Weights of a small transformer language model.
Architecture: RMSNorm after each block, embeddings untied during training.
Training: a variant of Muon for these matrices, 9418 steps.
Each number is 500 + 25 x the weight over its row's rms, rounded and kept within 0 to 999. Layers, rows and columns count from 0. Numbers have three digits each. The size before them is the row's rms in percent of the matrix's.

# down: layer 2 MLP down (transposed), 512x128, rms 0.0699, rows 360-406, columns 64-127
# up: layer 2 MLP up, 512x128, rms 0.293, rows 361-406, columns 64-127
down360 097:490539489545542568510494505498472473452512449523513484523510487505497485484500500532505540494489502503487508513506448498539553479478545518457477497498506509488522541528504507528513515516482460
up361 098:464553501465500499485498493473510511457509538523480496476484528483522505471490505509458513516469509479466492497473503483499509500507505491486483513471502494515525480534501514541531505517467529
down361 101:514505477520467474492481520447474525515492498531510533480478501502543492503484515544469520465495497493505493484542492509505518545521526479470445514470490460549460475542512492498507497528513534
up362 099:474510521502468516459537506564525488528506492494491496533468522503493468519513515503501474563490463495487485495507500475527494529505527512558514521499505506536525511462470449509471509533539547
down362 106:535449460521512500512489448449476490526539535480498489507481485497512493492457536508509498478519478537463508513501471482480513522504509506498507480486531498481473541477544515509489503513486502
up363 099:525446538494474469471462508494472510495501502544509510502470507486518524526526476497498519478509501491515487504500523455506494497484511539474543522498482549544500502485490482502490532503473494
down363 098:483499508470515521500502504531552468528515479484526463496524501508465518477534503514483505547499513511504475468533509547472530518488522478486473472471500526534505484493479544523477494551500456
up364 102:499505502504493526493503494478483498522503506501474492475503501460511503507468462536493488492530534546494488530426499464474517484501506519489454539529443516536502534526507513485498476514533441
down364 101:503446501516458484480523484536523509473512478489486503500492504486515485550525522474511519510485499475531502487528516523521483521505451495476499487548511493505487513474471497535551520498513508
up365 094:518525524536481545522536520483490561509536498479477467521541480476524487568491476492531461535493529530473534514523537490508524494523499522496480500448489513514519462510525484476498514446512449
down365 096:480506520532510483539505520489474496456496477475523533498495511534504529449493515532476495481459510492463483503509481488503491506527487511502475504431504464539518487520484530470537455496468534
up366 098:538485479556527525489523522523480494455452475502548510504485533509540493501519484481448515468488490477493530505529469499503450447484503493512499514488499443539505529485480524520489498485513492
down366 091:503505505463471467508474500501517535545497515488493501503471501499452494492484481523539494530506508536482473483475526491482504565516477481522497498469483587453496527508499492476480504507492518
up367 093:480488462513511548487514480549490505509485469510473510487558484524483540550502561494465486493520493459528509515483478470555527499511486534510506517450485510515510512486497509473485527510474474
down367 097:507521492449469494502524519492513509508536526509539473508478469502487491474496454500506521509510506521498465486459540489472488492516508485486510482505496479515469509473515467544491482504477519
up368 101:502550502501514505522471495526476510470514522494462502468463535530455492522478478518512522506448478503508510543497472493519475478499483457531487492544515494496532459563486519522492505481485553
down368 100:487519479509517480489497479504507461564523519499510529498492527504481500513498495509490497516479507498454534484515579502564476529499530487495479470492426498499460555502439492524495514529474480
up369 119:468482524482515498520527513493494464479511471479513485468506495521499514501553509516476495545523537468475508499496493515534539511471509462500518505511524476500542491503521499547520507483504498
down369 115:483487477511558531500508528444503545490489511476535542486513474506499525525526525522488500456551479506491492519476471487507475464534488506475482455542484568479508537459472535494546490536493445
up370 100:443454515532480498500490486461471426516517553505519492489499500536503537512500458506461491553505523501494474487522532503477497515487483516530466453486499466476540457558488513477509463464521491
down370 105:489493514485487464510523545481527530441515476446523492548511509515500489496521511511505541523519524494516516505460538511492463509513501541521481492486507488525481483442548447459483521508512473
up371 106:504509488558518507472507525490469495512502520487538502463514477520486513476524489532463504535493451519473538521483483546533490502496522476477499514529504528543500512526486507447444499474521491
down371 102:469507511520498491525470519537512470504473465484498538516477500522485531486471488457505502489510572478504515509502514459554509506459517494482480472529461487497467521504497493471502454512495502
up372 107:520527526516512493510495491506474497509536466491558480482458509488505478467539485462503496494521526490467505522502460496531484504486474503516525516525514448509525478489485489523423545474519496
down372 106:491448480468508520433520483473501496479470517476501493508539511508518554557443496524472523510493492503525510471519542485511507498465493486500491500473485528524500526507530503482547444457503501
up373 087:495499485483486483508528506509521472544513485508497534546493509514467490523491547510525543503531488511512523479470478493521455546489459464502514473480475566469509492480483501497519492531516460
down373 094:513495481496498554515512466499464458478526513509433531526502493542499517482479496497488494487491511486461535480531439485457535493508488538534475471509515482527496505495532476513508524524500506
up374 108:468508489534482460471478495524479490512518515511514488521512448507521467504465465479503477456476523477475507512520484473506552489528468490534498492516488521519492490528477453501516518490480473
down374 109:506482467502443491508512475459514518474512482534495483481447525484446480518526469547493563497481540510521477495489523493512483516452464498439487496482504500507484492489517526494493498505538476
up375 097:529492545526513507534520477437495472477476461458526501465546515497504507502498497484474491521538467484495488547443492485534488488541538555498497496538533523502483470441491468530517524537509500
down375 096:478487465532473503492501509517429512524468553514506498544490513488496487488544519524497525508498510467515483479507514519485534510474492476499553510503505474495502500515513509473494547464479479
up376 102:476525494487496530501476522441542486505478527447465522491556506429519572505447494473518501484491501475469486517526507498518483452490521532504506520492511521512493497476499488505476519545514511
down376 100:527501499483477480484493528529469541546498469500495456562509512519493478494487513521491503563496532466507480475491495515485483531454467490485510468523518496515465514497500460495540487540519476
up377 095:541494541493475490509512548491523535489535496546513504470505523508486479509516489533491441534470489497501512490502505432488468518498457522489513528499459529480521471459509504518509479515465524
down377 107:458444489494519506448515501520509434479489495441499494509539529511477526479485494446479519529476513500505472538493494514526524470496521505503530473495524447506533474521509479490485519515514509
up378 107:480507530499504486468530511463485489515487495534525510478487527480486497545506502465497525504496531497463557501459496517541488535465529542522550499476514521505513499490520534510478496575469514
down378 100:498548469521491494583492477504513503473514502456479506508512497513505515497485517489521474489489466519503467502512497531435491466477460461523456484510490518475509457488531444489530535508536456
up379 096:548492547420463462508456476511516539506458472508491505534496446500471472533525522514509493504521476511528496455541504505470523489536490467545510508497464516509446520485527504514499523484465521
down379 104:458507510454510485536509490489502510516490480478522475495549437510535470500500491537490515513501518460492522516472494455513480479528472526532496487507509488500482503472477499477502516493533482
up380 095:502505511515492467506477503517464500468468486461544477515502517494527504489493481509538542468526500479538474531487498456484512481591502491487496469502498498492523503493461478519521470499502489
down380 099:522506461479520546482508497485521519538518461531486465477536499536513507465509458494497475497463504502506481488517464522507497491449484489528527525490457543503492489518547511514491494475511502
up381 100:489499522502474469472521513521499501552478466509487503451531515443492434470490484520524510559490510472476551497532494445470487493508464454491493454484502490482491482510518491493488468472514496
down381 100:498467456505494492520519493533478469472522504470484532518520502477487526517495515481514533468527502448520452528453485497456494497435556518491539489502477526481501460525482537523502476499528498
up382 097:495508538504521523480492488470476522522511475521495488483458502505413514521515471505479531504535538533547533480534520508535484482448485530514504532518496498515477513482503479492493504506496517
down382 101:504502510500491441508499525502537506476483512494503474488486481499560515489471516485476487541481464468513511543475501520494521487543521488478502472483493513522506543517470542493510522496518502
up383 087:538510516494463472436493531485468452500479531530505505492502493500467467539504484525481474511534499495490537454505486508515527499495502472496554500470513500474475514462492531551493512486498535
down383 097:468516478510486527541489452518502523505543488499467416525484498499528510476509469484501535506494519494483460527468499509519479476484470520494494468540499499510505544520488522487532445487468514
up384 095:467481484515512499483467492491494499518530511495500472526505511492486496531523557433506498499526521518489459495466508508484526486512509518512455531468478504448485486502509504516472536473530493
down384 094:511501515447475485522478496513467505471511531488510475528489500485474500535503485495492525481522509518493445484498469475453499538529495528496485526509499520488475496526510468468477478489476534
up385 095:498506485537445540517508548488505546511475508473527471484492493482505514506505508468427507509458529502491502516528474467522467467467519522492481482505491496527488477487470487521486525481483522
down385 097:509495506498510491493519465493521460481489489529489515533548528516530524500497478507506473526522509497484489440462480509520541523484523536499491504474516501480511504497523503494510493493501455
up386 091:510556495491474500491482442500492463498499507470517517450508498488479501532486471493508508524510491515507487506489525562518519523544503533487554465550579504487476499489493477468492512526486498
down386 096:444457538494505487518464551493540523551499481491497490526507534504537546488489476517498470510505480467508497487515487465515508485469490457520481520511472462518500487472499474495533483497503525
up387 102:468518476479476541478471490516514492497528514489516477503473547484496513516523517504514512501479534483530498507491452495482475484490515479525516524499517472461485471530471491494520477491500520
down387 100:500522501554496513464481492513521538527463523488515498547488493509496515577435497477491553474522494512505513509518539496476471497488501475490473482525521521492493465492504511488516501503540454
up388 098:501499507492511516541495466438507511497493476503525482504542515489521525509507493498503510482541486515506504480464473517461488540517546514481500534497525518484518515486499491511491541524472544
down388 104:457498463524518527500523490481513499518492514536465446519527526469445474520452511506531494467494556460454468497480529502481462499455510499471481492479503468509514523502494471475488480495497486
up389 098:509469478517481492532484529502499433490492493512456479476482490468475481527473500482495482466501507487487466472545486488484564496472533528469491488522493479471527538517447501480527487487525526
down389 096:520513492455526441500517475481456532493452539500518483531512521480511450508462485466499555518540477509510512516485509495493514487553548538516507498492502511510492476497512463458506525523469479
up390 096:510495510494514461540468467505499495521473494530585517475482496505508529473486469538467506469495492500476482522503486501510531496502503511539475502558491510499523442494511495560494521541450532
down390 105:502523543506480531446534498513499530501477519464484485504501502444511477513508456484515481520509494506483525491521482556485498486504540471474480501496469471526515459481485503435465481446540454
up391 105:525492506526477512480507508510486537489525506509448525507485500518489507517484528479497528486470458490440488498507525542485481484483501482490513478498525507543524512518564536510470482509519522
down391 102:507543522502488490511472513508494475511494480501532508455455543529544521489517490519525512492496510511493474502547531504510503562528500499550487518496524540512496475497516497501518497532519470
up392 094:521499500485505511517523500491519544500518481461501484468519506554529490504444491527505485468490506544552487444519560506529507541512443485510534506520499489500488501479487528506473495508486507
down392 098:509512492524515506469488515523482484512523542538502503536536540501523478504532516511534540469526501493534500507473509471465509478504524505527447523496502569490553465544528460542514515503523482
up393 104:538488495468519514525538542494526504532545455502519488506496485531520524518514464532496492545504529486504486526533493513470485457511514485518512561505489526507494523507485475475460517529486485
down393 097:458500538535476500483517445474495475476442536523461497497500503481508476470492555490482526519513529514496444458467511507513481512499532507467473460473499488478506509487497523531501475481525481
up394 098:495478511531503501511498512509529534480516513442497515485551452484528494519496504539515500484468475470480501498526488480508465472504452472503506490515470490562457536483496489466507484507506515
down394 099:530489513443515466471556519493487491552480506526521541513474519488478466501508524477484543492497491519488528508513478537488492487520506479448478533443517479491464487469501446473484549505540525
up395 104:509490495472497460499494469509475477585512511502464485473508479503470478495499505481457485498481484469517475505516528461513480540451495511526489508450495490531481547486483470518486522532483495
down395 104:487474516535510489517477474477485515490500485515543499483501502540494530515504489477518494514539538476456507521449491523472479499513513480455484499533460476500495471515541490506502441487488473
up396 104:490479498555452489479506539511549513474494499529477493504514493509472521494500504529460503488523514490503516512512470495501520468502504500576537492510466497529509552482528450506512489490508492
down396 098:481493482456525495470509498490492477498493498463522532514502473510485501520506494501511549497500505497512453506503484522514432538567505504478475478524461544491512488509501528492469505446528487
up397 087:467517451503479511507491482509494478510486467488492451500448526482456514493483485512484478498475471529479507514510506502447490486525489513511490443535500491498452511475542491474487511530487456
down397 098:523480479462478516515510489469487529517536530513502513516492489484455484490476500494530517513539503492484485497501491497482477510490550459471517484490522522529549481568437483482470541485512493
up398 099:499447499514491517501499504516515502481493513500449509532536465516512530522514542486499482528475478461494500455498506469509498525557511552493469497512500491519493534512484469492482462507515492
down398 095:513527469530500512486500497484536501528528496498509522449559478487514503546500472475456485501492545517512510477510486469481495452477492513452509507512482523491507459494543534507504489478486534
up399 094:518532517485471519472517500547501498464502535516495506486487535517525468515477522496528492487518473541534493518491517490498476537520444491503506514496505464528524474470526491482487497508464514
down399 106:487455470523517483529528470478525510506520490520539487502479478516492518506497460521522472501469521481476564490541527508470467469492501489520510479473516483495523480464493509532523504514515496
up400 117:524523453513502469514497468533493503471489508496496496499502545490492513507502542516534522501494514471480480487522524492497506497531438511466487476538468519467476433519504537488470483472461461
down400 108:495515495492528481507458515498479484485486519484495505521473433471471464516504473506490476495483491462498471583461501487504540482520457503449485499476502499493473540496519476456523489513520524
up401 096:508479511536515457470491500470464445461491503482516529501525514476500536531477493470516490539466497496546546454511522555504468493473458511485492551530458529516533475533499516487497507499533462
down401 096:498569509492472552536489463495502568509496473528512500526497500506493475501530511531432467482496492502456478510521484488494527510514508494503505493504537499485507538487480517503472499532475495
up402 102:478468439555510498456506471518486450501530525504461525488488481492514538472508515508518504514524493524519484517525530494506466465562484438497509503550478471537505519492501507518482519538519518
down402 107:536517483469480512530536494540489528531521514500518485512555497482515528521483504553516544469509501510463492549529471512468484500419498533497496491503488467519488471495533496448500499526478483
up403 102:529525530555497472469524462552507478475465493504489535408485509505487455514481517497494541525484448489489500452501502479505467489477509486517466491481502473486519490479533503502452473470501521
down403 104:494434469488491524447525521517495510511466492546488492524513484532482526466503467467511514490507453511478489506495477475490515479540514488454518522516507458472463490540496450521518496517490468
up404 102:549519515501476437496517491522459489465567516470505469496521487494507489489531509489458498487509519485568516508519518508511501483470525502509514540486487485498481502473512479501537502481529537
down404 100:426471508509515493500497515488528505491447514484482490490487537526478497512526511488488546526516467488468507473493531526487514537548488489500463467543514455529527509474489470512497517521494538
up405 102:500508503470454513480497483459496515448540507476515481464482499498555510512485522495507467493487513477471549494439500488508489472548492494504516523482526473527463479534523474507496488500490500
down405 104:482492483520515532500498539535525502497500476543516517466576476487456551490486505485463529459522522528518503488555492511537523488483500492489485513517495514474495502469511542483480500498494460
up406 095:501509493516509452520491483499497497495558476525507529563493495532499500523485487512521487470476539458532460516549502533479490497513484463493477528502538491537514518518478528545442484522508462
down406 097:495500514527500561473490501455494506461515523515513513497497518462470478529510479515496539432509486534426559516467495486473481489532549495469492526516502519510482543476443494495463492533487491